{
  "positions": "learned",
  "tie_embeddings": false,
  "extras": ["capped logits"],
  "init": "trunc",
  "init_std_o": 0.0431,
  "lr": 0.00148,
  "beta2": 0.95,
  "lr_head": 0.00593,
  "decay_shape": "pow",
  "final_lr_fraction": 0.0
}
Each number is 128 + 24 x the weight over the matrix's rms, rounded and kept within 0 to 255. Layers, rows and columns count from 0.

# layer 4 MLP up, 1024x256, rms 0.0644, rows 850-869, columns 64-95
[[116  98 172 120 145 133 135 161 143 118 129 164 110 123 141 139 115 111 111 165  96 157 108 127 108  89 119 114 137 132 111 139]
 [134 101 150 145 145 126 128 124 152 140 148 147 116 118 112  96 125  85 135 135 141 141 138 165 140 110 135  86 115 122 130 123]
 [149 142 130 136 140 152 154 126 121 111 122 121 136 147 161  74  67 150  71 145 162  75 133  97  87 122  81 145 118 130 130 108]
 [136  88 125 112 127 121 139 127 136 118 137 109 138 117 127 132 152 123 135 174 126 128 127 107 106 100 126 157 139 137 133 149]
 [102 104 130 169 155 106 118 147 119 145 164 174 103  78 175 155 115 127 124 148 190  98 122 162 147 154 154 125 135 128 112 138]
 [128 131 143 109 123 141 147 123 100 152 149 145 139 129 149 131 113 171 154 139 113 146 131 132 115 104 127 140 131 104 188  67]
 [138 102 141 133 110 186 157 126 123 104 115  85 108 165 163 164 116 110  99 141 123 152 133 127 133 128 121 143  98  89 145 163]
 [168 146 150 114 101 126 100 152  90 111 105 116  80 138 131 126 131 157 164 144 156 151 141 146  96  99 146 103 125  81 200 123]
 [117 136 125 148 105 111 106  93 130 150 139 133 135 150 156 116 130 174 127 123 101 141 162 132 124 127 124 146 104 106 119 119]
 [143 124 136 144 125 103 111 122 132 108 163 116 108 155  94 143 121 166 106 132 163 123 126 102  97 137  96 107 138 127 126 121]
 [157 122 133  79 122 154 121 159 130  90 161 186 114  64 158 123 161 170 130  96 113 129 134 110 140 127 103 148 126 112 152 154]
 [102 118 143 101 122 140 123 148 151  92 137 116 100 197 126 167 130 138  92 106 146 116 175 124 148 158  75  78 146 153 142 142]
 [155 105 131 127 139 105 149 115 142 140 131 109 126  77 153 167  99 169 135 100 129 114 126 144 168 109 127 105 123 118 136 122]
 [173 128 106 147 115 109 109 147 110 105 152 149 144  90 150  89 120 112  96 142  94 129 130 137 136 120  91 125 122 107 122 141]
 [113 120 133 161 136 141 179 116 140 122 135 101 130 150 101 147 130 158 141  95 156 142 161  90 120 114 142 109 139 116 139 114]
 [151  86 133 104 130 137 136 119 145  87 103 166 132 156 105 103 101 128 140 148 113 142 134 144  58 109 160 142 154 134  83 100]
 [113 111 159 125  97 122 148 141 150 148 149 120 108 164 139 150 109 104 120 170 159  84 113 121 125  87  78 111 139 123 168 132]
 [121 107 106 160 151 115 110 165 107 103 151  81 134 173 129 145  89 175 145 133 150 153 123 123  90 169 136 157 135 159 130 183]
 [115 125 123 130 104 169 152 153 124  94 140 134 131 146 145 145 123 134 159 159 123 114 131 151  95  91 144 106 142 132 128 140]
 [155 154  87 187 126 152 134 100 104 137 146  80  96 112 131 120 117 129 123 158 171 103  91 171 100 138 111  84 123 101 139 169]]
# layer 4 MLP down (transposed), 1024x256, rms 0.0407, rows 850-869, columns 64-95
[[125 108 144 100 120  85 120 102 148 116 122 128 171 113 118 105 140 129 109 145 109 148 164 129 131 100 135 125 163 102 137 113]
 [ 89 146 108 143 107 144  96 120 115 110 172 115 152 126 165 129 178  80 114 162  83 148 161 148 150 176 130 120 140 113 136 115]
 [164  81 101  96  95 142 141 167 154  91 109 167 115 170 122 105  68 140 106 159 145 144 137 149  71 113 163 173  86 125 197  67]
 [127 133 153 168 148 106 116 109 159 149 105 144 144 173 130 129 130 114 161 131 107 147 118 149 123 119 116 122 151 172 122 121]
 [144 156 146 163 150 128 196  87 112 145  91  85 146 122 106 110 122 117 138 125 135 121 162 127  77 189  87 106 123 128 133 139]
 [ 98 142  91 134 174 176 150 150 123 135 120  68 198 116 114 126 138  89 161 130 118 124  83 147 102  82 121  96 109 100 113 117]
 [109  97 124 105 132 169 145 112 157 160 159 135 130 118 142 102 109 116 174 124 168  94 101 112 108 135  84 115 104 132 107 143]
 [155 138 115  58 109 123 138 126 143 133 131 138 118 130  87 170 169 177  98 136 111 112 152 118 103 137 110 126 158 151 137 121]
 [160 130 142 114 116 171 140  96 138 100 143 160 142 121 163 121  98 162  95 134 187 129 171  97 143 128 121 114 184 157 124 124]
 [121  96 135 108 119  79 108 149 145 140 177 109 175 141 124 132 176 137 122 170 119 152 173 117 111 115 100 131 146 126 139 134]
 [134 127 133 131 115 118 130 151 121 107 145 140 109 124 128  95 128 139 122 130  64 127 131 161 126 140 129 143 156 133 172 139]
 [122 138 114 103 150 137  89 113 107 114 116 132 155  66 136 104  43 162 143 135 111 145  95 125  94  77 153 120 104 115 131 171]
 [113 141 128 124 112 105  82 112 119 127 105 106 166 132 126 127 133 144 146 116 131 128 118 117  95 131 133 123 111 119 113 142]
 [124 119 174 177 135 107  73 122 116 100  94 115 118 158  85 127 163 132 102 150 158 100 140 128 130 125 165 106 141 136  85 132]
 [142 174  69 119 125 193  92 142 147 118 158 148 101 103 169 105 102 132 185 158 155 117 124 185 109 137 123 129  89 115 107 150]
 [143  96 126 170 136  95 110 102  98  76  80 147  88 137 154 105 114 146 125 121  25 192 164  86 115 154 228 138  69 166  95  85]
 [124 152  93 107 121 130 133 149 144 146 147 154 170 123 123  94 132 137 146 127 129 114 103  82 162 120  97 106 167 154 108 114]
 [101 134 102 141 128 136 119  98  99 148 151  92 162 152 171  66 147 144  76  92 149 153 125 149  76 112 147 138 186 109  91 119]
 [113 131 127 154 176 133  90 131  72 147 141 114 147 158 140 127 116 115 113 133  99 121 154 166 130 139 135 149 120 125  85 121]
 [166 123 127 104 113 156 158 177 135 133 111 187 114 163 110 112 118 138 156 149 117 164 156 157 150 108 105 157 112 116 101 127]]